config.yaml
n_kv_head: 6
head_dim: 32
d_mlp: 768
norm_place: "pre"
norm_eps: 1e-05
positions: "learned+rope"
rope_fraction: 0.5
bias: "none"
init: "trunc"
init_std_o: 0.0442
weight_decay: 0.0
grad_clip: 2.0
decay_shape: "linear"
seq_len: 256
dataset: "wikipedia_en"
Each number is 128 + 32 x the weight over its row's rms, rounded and kept within 0 to 255. Layers, rows and columns count from 0. Numbers have three digits each. The size before them is the row's rms in percent of the matrix's.

# down: layer 9 MLP down (transposed), 768x192, rms 0.0511, rows 647-706, columns 48-95
# up: layer 9 MLP up, 768x192, rms 0.0509, rows 648-707, columns 48-95
down647 098:168150086103094105139104189147090122054144143179124151126166169185132183131043119171091157087131150104127139129138135166092063111099133072148108
up648 112:137095113119157158091098130151142147075103112167128099106141125097065116184166144096117136135185112143118143082165149168101156126072099141128137
down648 105:129157188108123157166186115135077118112181116120164153154133150098140124129118172079135161119110090085141083143170112120113105148122149191142141
up649 098:126098101123111072114191132141153163210153126110149089185111131159123128123141130149156168151084117111150100146186179151126179089138119106223173
down649 097:119116198113060060115067127168133123109097099082128114111187110195112144120168107122140113113108127174142132114109089101155177153113156093111087
up650 103:088123134110113134160204132090154103128118151097141093136084111134156187089073106165122115099134146173119131121146070191138155125095066158096115
down650 095:163101189166058164087093094107120175081126148157120129179132145153140113129109156118110176063082092115096136177067108143084153211104159175149083
up651 097:147112143150140210152125104192095153125109122162154121163090144093189136180055103103140118107154135137139123160122156151118180142137165102122121
down651 097:122125151138157090086143174087048142101155068072162108103188087127115071147111133136156132089140125127064140097114097144068132125159097093147130
up652 106:126158137183124108110176122150155131122107177146140116198129133154103145160094143120150087114108138111173143158138062146116096132154128117100151
down652 102:193145152128105117117093140139153172140150115101126102113102072097158117111125165150192106075137075157111129120120163107143153110139118148166186
up653 099:161153138184115091178105116158104125171192169156169159118127157154145110130107083116123178174158150124130085128157089143206098111142184092154110
down653 099:136112142129109143076181142116174101132110094109121117118171132132125134126161145126154120138096105182142115092106251062062195134152089140146183
up654 101:094167117141166133088162144108149140137167120147101107132123152112062130091018152157107118124135147189121142161155102121093124131132188116148123
down654 101:141117131073133133106194101121129187138147111073165106154155119141148145108138144131171101132077167104168114106107114177146170126097124110103086
up655 099:134115152157160047099106169135108143106126161166107069124118188083103125165092177122112137099163189066133084088141073115125071121133144140086147
down655 095:163149201147089084113095105094136159044138088115131133193163150103132102100133107149127079195104112102187146186082111135155132132149133104187125
up656 105:159150152167134125093114179133137118179117168162150128149133132109119133119081077131177178084134135124170128162183069133162123117099102175169126
down656 100:178112188099135186094088140147094146157143137062114082127139155133143125137116181126153067208173136150151161088123145102132195107155145122135146
up657 091:125156178091167145132090125117142122134141127092144096119161176080141132075111183130131138108120184088151141133072079177125113085082100117132111
down657 099:153109109124160098109114217081116139091161133065165109169129162058127114121129104145139134091166146125148141187134133149070092079088126133145157
up658 101:081105125034156140130156121123119150150169095132134093125134118136164126148128139170142134110088168152122159144132139130097106138060134110138124
down658 095:093139075121186220078114103113200150124105150092098119116134100126137093162188133163094170130136120152130170147103147115172179141155117168144090
up659 095:111153149137155153019167148166107114154136086160111095142039089108125159115176108115138047131114144177168107045069089111138130123103071174087089
down659 104:135178102093152156140141140189126150141145130088139180103086079163107158076106177133145105136170074114099151114081080167096081122137103137115089
up660 087:140178113110160058102098122136090097195147135161169115172166121178094121165110135068141119096110121120129097147139163126116160107113152128148123
down660 100:130182108116094150129135119162149165120116143134117165100141096140151096113092147084169097116134160133171083102127083088112198127144115109092113
up661 102:156122150116179163074166123152155193145140141141061109138193108087149142137039155110113137077120102126171089161168109189116133149144186161075140
down661 103:113113102082170148140111188164149149085129123129134137092096170135104106184143123140142084126063143161121157104151096124167101143098104124079105
up662 101:192087112119135127142163155182087145169121100123145184096191139070150195160064134095131112172146128165141188136197152118185120138129145166097111
down662 102:165101118124117155138133149138138098020133114167144131135123149181115131081179194106117199134099178101133106114135129141127177161085111133070104
up663 104:050102092102163143155117114088125155169171055114108125097078140111150132110123150145117117108132120066119136079054134092138102105119128060118111
down663 107:134157088118112135148104133154154122150117118090089148144144167149149155067133144085106125178135117124099097070156127150168113121156104132119135
up664 104:158098129105112124112139111182114131129145116140204138175096125125168127149143143131141195112142134148127124143145158082082086098117166063095073
down664 099:135144086160137106164138137143130167034120098113139130160101204129065087067113100146128136113137120176180079184136099130104091142081117116202091
up665 097:147128106153148143152066111066125137097149188157164164147153108116115131148104145135171111150116137107157171087078183132103131162089092084085114
down665 087:099130183112078115142112152155126150175144155119182109125102066125136161107175118107066134144138161157128173102209150091187164173147183155168124
up666 101:128173114162096146154135115141090074165144127161082155175187153122201158113110130150076156127166113163095121098159143077196117110166092123078135
down666 098:105160134163141108144141126181122156184066116152129164159107072135122195122143139110148106184163142149125149120147074101152194087156124131098155
up667 102:190086112151105076137109058096129098147155146129095124152125165068117160106082195111169124167163130080144203089121115104133184046164109085107068
down667 096:121120084125129127122149128096116124120175168075142105094119105152137156090072149162170115127083146116127129128131106107189145120178151117169100
up668 099:115126131082071147184137138105136130113104159150195128112099088086129145069162120127113192133092169138145107105070106132091128143090130095088165
down668 096:194139129084075142123136111159126118200096071151137156115159135132083159109110111098167161141127148145218196147103099131189127168105085179114144
up669 105:134112127099117093103103102144123081140141092189091080116119090157131078165094130152133123174095087123123161132153194113163142100081129118115189
down669 097:148143137137177118178160130130129098034104166107159124126114165143176126124162152095170151089116102149165128115132116122180100154098073133158085
up670 098:152108172072143186123122168174110138129135100160195040110152127080125116140153171149117158109105184083160111107101145104136146114110134143077168
down670 102:099132142177117133084110149074128100078120158095155201148139174181151111111117133172113138156053114169115077111180074116109073119115158158150096
up671 095:072118115149138150084132185129089117107111122142131097140126113110164101135130159114106134104090100123170111150124161145123153080126097113095105
down671 100:226152141094162153140133112079063112082124176125124193137130105117148128109144119071115110091127125169098165166147163084125143117181110145132121
up672 105:138139125114089145097109126152121164129175110147057149114112073069200176140165159137099185180082100117070111155149145166159113142143198111151106
down672 099:135103083113166078119161170158079129077174152115114101138133163195132096122123103127121118131142121118159199191091088120151148103121122150140113
up673 104:077137129084194094129087124133143112117085083129168121166106083161142162142099120182132220150137126130150146151193138179122135140157166100088148
down673 103:167165100115107166090131197103077123190134130138129123121125165147137108177079109074097075081110148126155136188114125091067108153161123150174117
up674 103:085144103154110064160098093112125119085168113137164099114170066127129090136140174198086080095127141088030115130088177141120121132127124200155111
down674 103:100160160069126230158125090122125147168170168155063088090106096152174121115128117157099066078126072090130118109147119202133119105124145119153116
up675 101:106124143195115150103154111062112043125091113150143128114196100082164146127140113177116184168121136124130086132136159197152057148150156086083077
down675 102:132163150134150120103115087101107114115122158145060159120130181085192148165125137135085137157133084094121141079078142097148125161072120133107157
up676 098:127165119120176160124061205167162201128115180180144134145138113167156129160133147096125124123126146105098105080159113136129133169073101166159137
down676 097:137131176084154159099177093108135111085127158119108145110052094039152134116118121135099166088103132147101123072125130137151181220067108116091117
up677 100:106116152108133203093087148148103098113134135144145104112104040038111150103107130132165124083171162121116143110123151176131191143144083135162183
down677 105:136098165104110124201121185111147122143090134136170156153143097157129110096237052143086129145159127072149167139145144152133087187116159105111161
up678 101:143138115172131111095099164146156161153126143219141116131134157105101159151118210130078108113131054069144118131099082145157162164141090121139131
down678 105:117163179081164118149124109122122136134067133103177111097176110174141097128105165133144123160127151112134128148144176122125149150126171144171104
up679 101:109094104165121132173193117121120132124165125144133128122065133129171143137167087148131101143096137137087143126145118089140167170127116119144123
down679 102:156118153159195126111160149132157126092103108157139147065163095151115062086132195101181123151112131189149156082160175150100109094070108157149117
up680 098:179148091117172163097111146154129091171166091078155119084128159139124085172112173161150173124089132101101150152117134097131104147106073099123159
down680 094:098094177180151097138143099103151146121146168129151092110122163082101148106151113089056054145175102120155131119141107153101182076144164148087189
up681 097:151100151121132163164161120139151098188088157157092122115112166100163136154169114157088079131095169107126110121118132153139123176123102126121126
down681 100:155086111051119161174174100031105142150159115130114119132120163102157090132082174117095097075134149103114155110049143153143175082156157152142155
up682 098:140140110125118107129135134152133149138113129178116125103145149116156077140096127175126127153144112162129155115106110070152165088106136144162117
down682 106:131123156100155176064142100125095148117156128116094166132189145162153141136112161123107172138178157093118120133146213097092102119120115115109177
up683 096:125184102122129130133176083138152186166193079109159113093123109043131090123053147104050145123089114161083140068080100119109199162132197122104105
down683 099:122168099110146142149113076052106117095190139079185140116188160125135129111120109193190123068183157127104154169152210161144119161118122161115165
up684 094:072100083184150141098116155120114084166147186117148127084130103137137119204130133166132154074159107123135114099116108081157205071091126136098144
down684 106:106107191131137147117113091140138147145127119109161168160089094087142153123162120157129106101143094104150100140065111124174161105118088086122065
up685 099:105104107107116095146111119196189153160154117105107086123117080126110117160127143172152156147138122143102130137144158116120108114189121123078074
down685 094:097122154136125168138136125085133150199067085176110159157192110117150116108090152121135152098120103111127101154149139111141124120146088156220157
up686 094:103101136166149127161134125092130174118095150153139104066161125132169118102087090171128160078124106098122080124087164111127156049125158150164172
down686 095:131151138131112122105088117054126118169126134106140149102188123132138073163145135111149111166201124106156117132125118132174144151124173134099098
up687 099:078119184147180141111087112138127198089137137155142091111119174137114115167105097167185124103111156130140182073187150228168062134136148132142151
down687 104:099126154139135144131119087147098106098171141148098166136146084167098081121142113140098098113136129163107137134084169132119113119151115135139192
up688 103:163142061153071199108162163117174092121153209147125173148073114157110118153107121150119166150150121128127107152158114076150101164111174124088098
down688 108:144108209088132127148129075147125126190139113134100133146105094154121141101215158130124093178118119127092160173110098116130159066123145121139146
up689 101:164101080102148083121237161080133109121120103146062160073120109079121108079109124187113147153155106081114116150125106167171151112180100154122115
down689 100:113163104181140144082100142207140087138137153093093093123097105160099145160132157123080136072091128128110100119149122136164145167120146160065101
up690 103:070157111146162191102116090113117083162127111150184175180120124179173120104189161144126084130094163164207157147150153104120153156126143187181145
down690 101:135162141093146111157108120116084094107072096143117143104197183108165093161099142119102093119130160154160142191177148165145069125134129142165113
up691 095:127165094121097153079124121147085153131084126133103166115091094080095121130167081094108073102152105090192127103077093094114088120120126098164117
down691 089:192129127073173073133080150133168127124148113116098153160137146186164153075094110102147124173169133060117110132118122204164131118090144100126132
up692 104:163163168140143065188125148139074080092088092125167083138095015116161108111109104146112122148118160101121100123120164116115104153107156121139053
down692 094:115141126101151087133174142141165115153149092097118109106084187100128097216166174077147070066156181168094127094140142146111073113148109058179132
up693 090:130095172159098128198121130085142180123109119122109126128119137098183084109200082152079112130083117181149099090159125149163138119107158112127088
down693 097:102124081171125174069110145117118137062146113168163175115148092164084174144088180125131114115180143102111118026077136110111114158099137139157152
up694 105:130104089118160119161150117139122134120095162139105108124106080123154120190161178103135110141000116106112116127130080144083133135161133111127124
down694 093:095184160117175129155111112067135152162117136180115131105157161169118096119114089087168131134162135165111119166101146140114143134180174154090170
up695 099:116134142169138125158102168096142182107140066101071153230116149156126175164165142070188121117112127119142158130158198155166081151149110120109124
down695 100:117131065144156094136106145168109166161155110132133082139185093138106143153115135165129160110162177205160054127145162125087164120119077182121085
up696 089:138110149109201170122132193133107154070160102173098141108111129137140118168135127167112131118165157142071136183085137090104153164083071160112143
down696 093:123103110082107098149174116148119095163128121102136127206166178119166162150138131114111108176068060104143138135148164167138109152152089083092118
up697 092:156176128137123108109119070173119107141156092118172117142156132124134128124151096106148086170148151127075081176111199094155122098124140143083137
down697 092:174092146147117083053082139151125175143125130152156124133160061104124146160102090163138155112109133147150188129154179102057089108110145194137119
up698 109:125107182167132145163141177123120151126164160124150187174120105085101159125156093153153141121192163164065096104092189141149140127113131169134106
down698 102:122102127130133090086095178096094082122105115106129145083119138104117185071142105142143151195135130145124145118208101124124170076120199197160098
up699 106:105110167119055155094145151121137108110160124163132109103125115148166151131172151147198145193108081124143122083171146149153145138085107108146070
down699 093:168115153140128154132118146105094143149102080086085097149167142083143130107133124191154137117142127159097132172091103143137068116071159105087156
up700 102:156171110103114102194218166117181154143119131131097097153089132118109142147096158144096156092136090104152144120221184095137133160158169115149097
down700 100:134162107124117126111119118146133140145137177117140115135085107151207167089180144145196106140141145140144151109052060148158137087083136055205147
up701 095:080096138131113141142212174122176169139100092113108162131124188122181175098142085105081044116153158102136111128148136091123140140140139162085079
down701 097:184113066140157108074069118148110140081175157148177141116087087180179147113163094109148206162100110163116091100070127136149121131192128090163172
up702 100:172114192214110119083157156153135089199130132160132093068124107095100181120105127155142145132105106131087154152131116118140139085134131105162169
down702 097:166144081106111167154096127085169149079138106093143116151109159132164138142099152064100067118194144103168096110108179177132092176117104110095085
up703 092:142148152119170069119137095092166136177135110141119104122134143160160070099088139113107125113130106135122120130077133121125171140131127073118174
down703 105:117120150112150108093122092089157119130138070097129122167109092165155024082139133111094150086098118132092093125117117056123180164134113095137124
up704 104:106087167138146118112105151163129125132127157134135108123095071153132090105112112084083114152065205143150099142135124109126127119109138095182106
down704 099:158189077072125098153159091107133121118127108078123198123167187108180141127161171160088134110160100085124128100165197211120132141176147138136069
up705 110:181128106153063129163133177100124143129149170109125143144126117118159125114123124158138089133134149165166190139146140149150083157142131143156131
down705 105:163126146082089070121138168132132133155146144125098131125123127092166143133127162138107117130127139151122169179111077145107086125113125078104161
up706 094:087137156120184132154144111165146126156065087181111088142082101114148144097160104098162158180117147104138140079127123145097172149103156144115110
down706 089:157108121160109186169120126094084152192213160129206173134122117132145144154133113123117100131144120142126113143116196092102166097124141119100097
up707 103:120130188136158102160065150116158120091133128138134124115116163205163088124192080126138165125077185112110142062107164186127089147145107103147148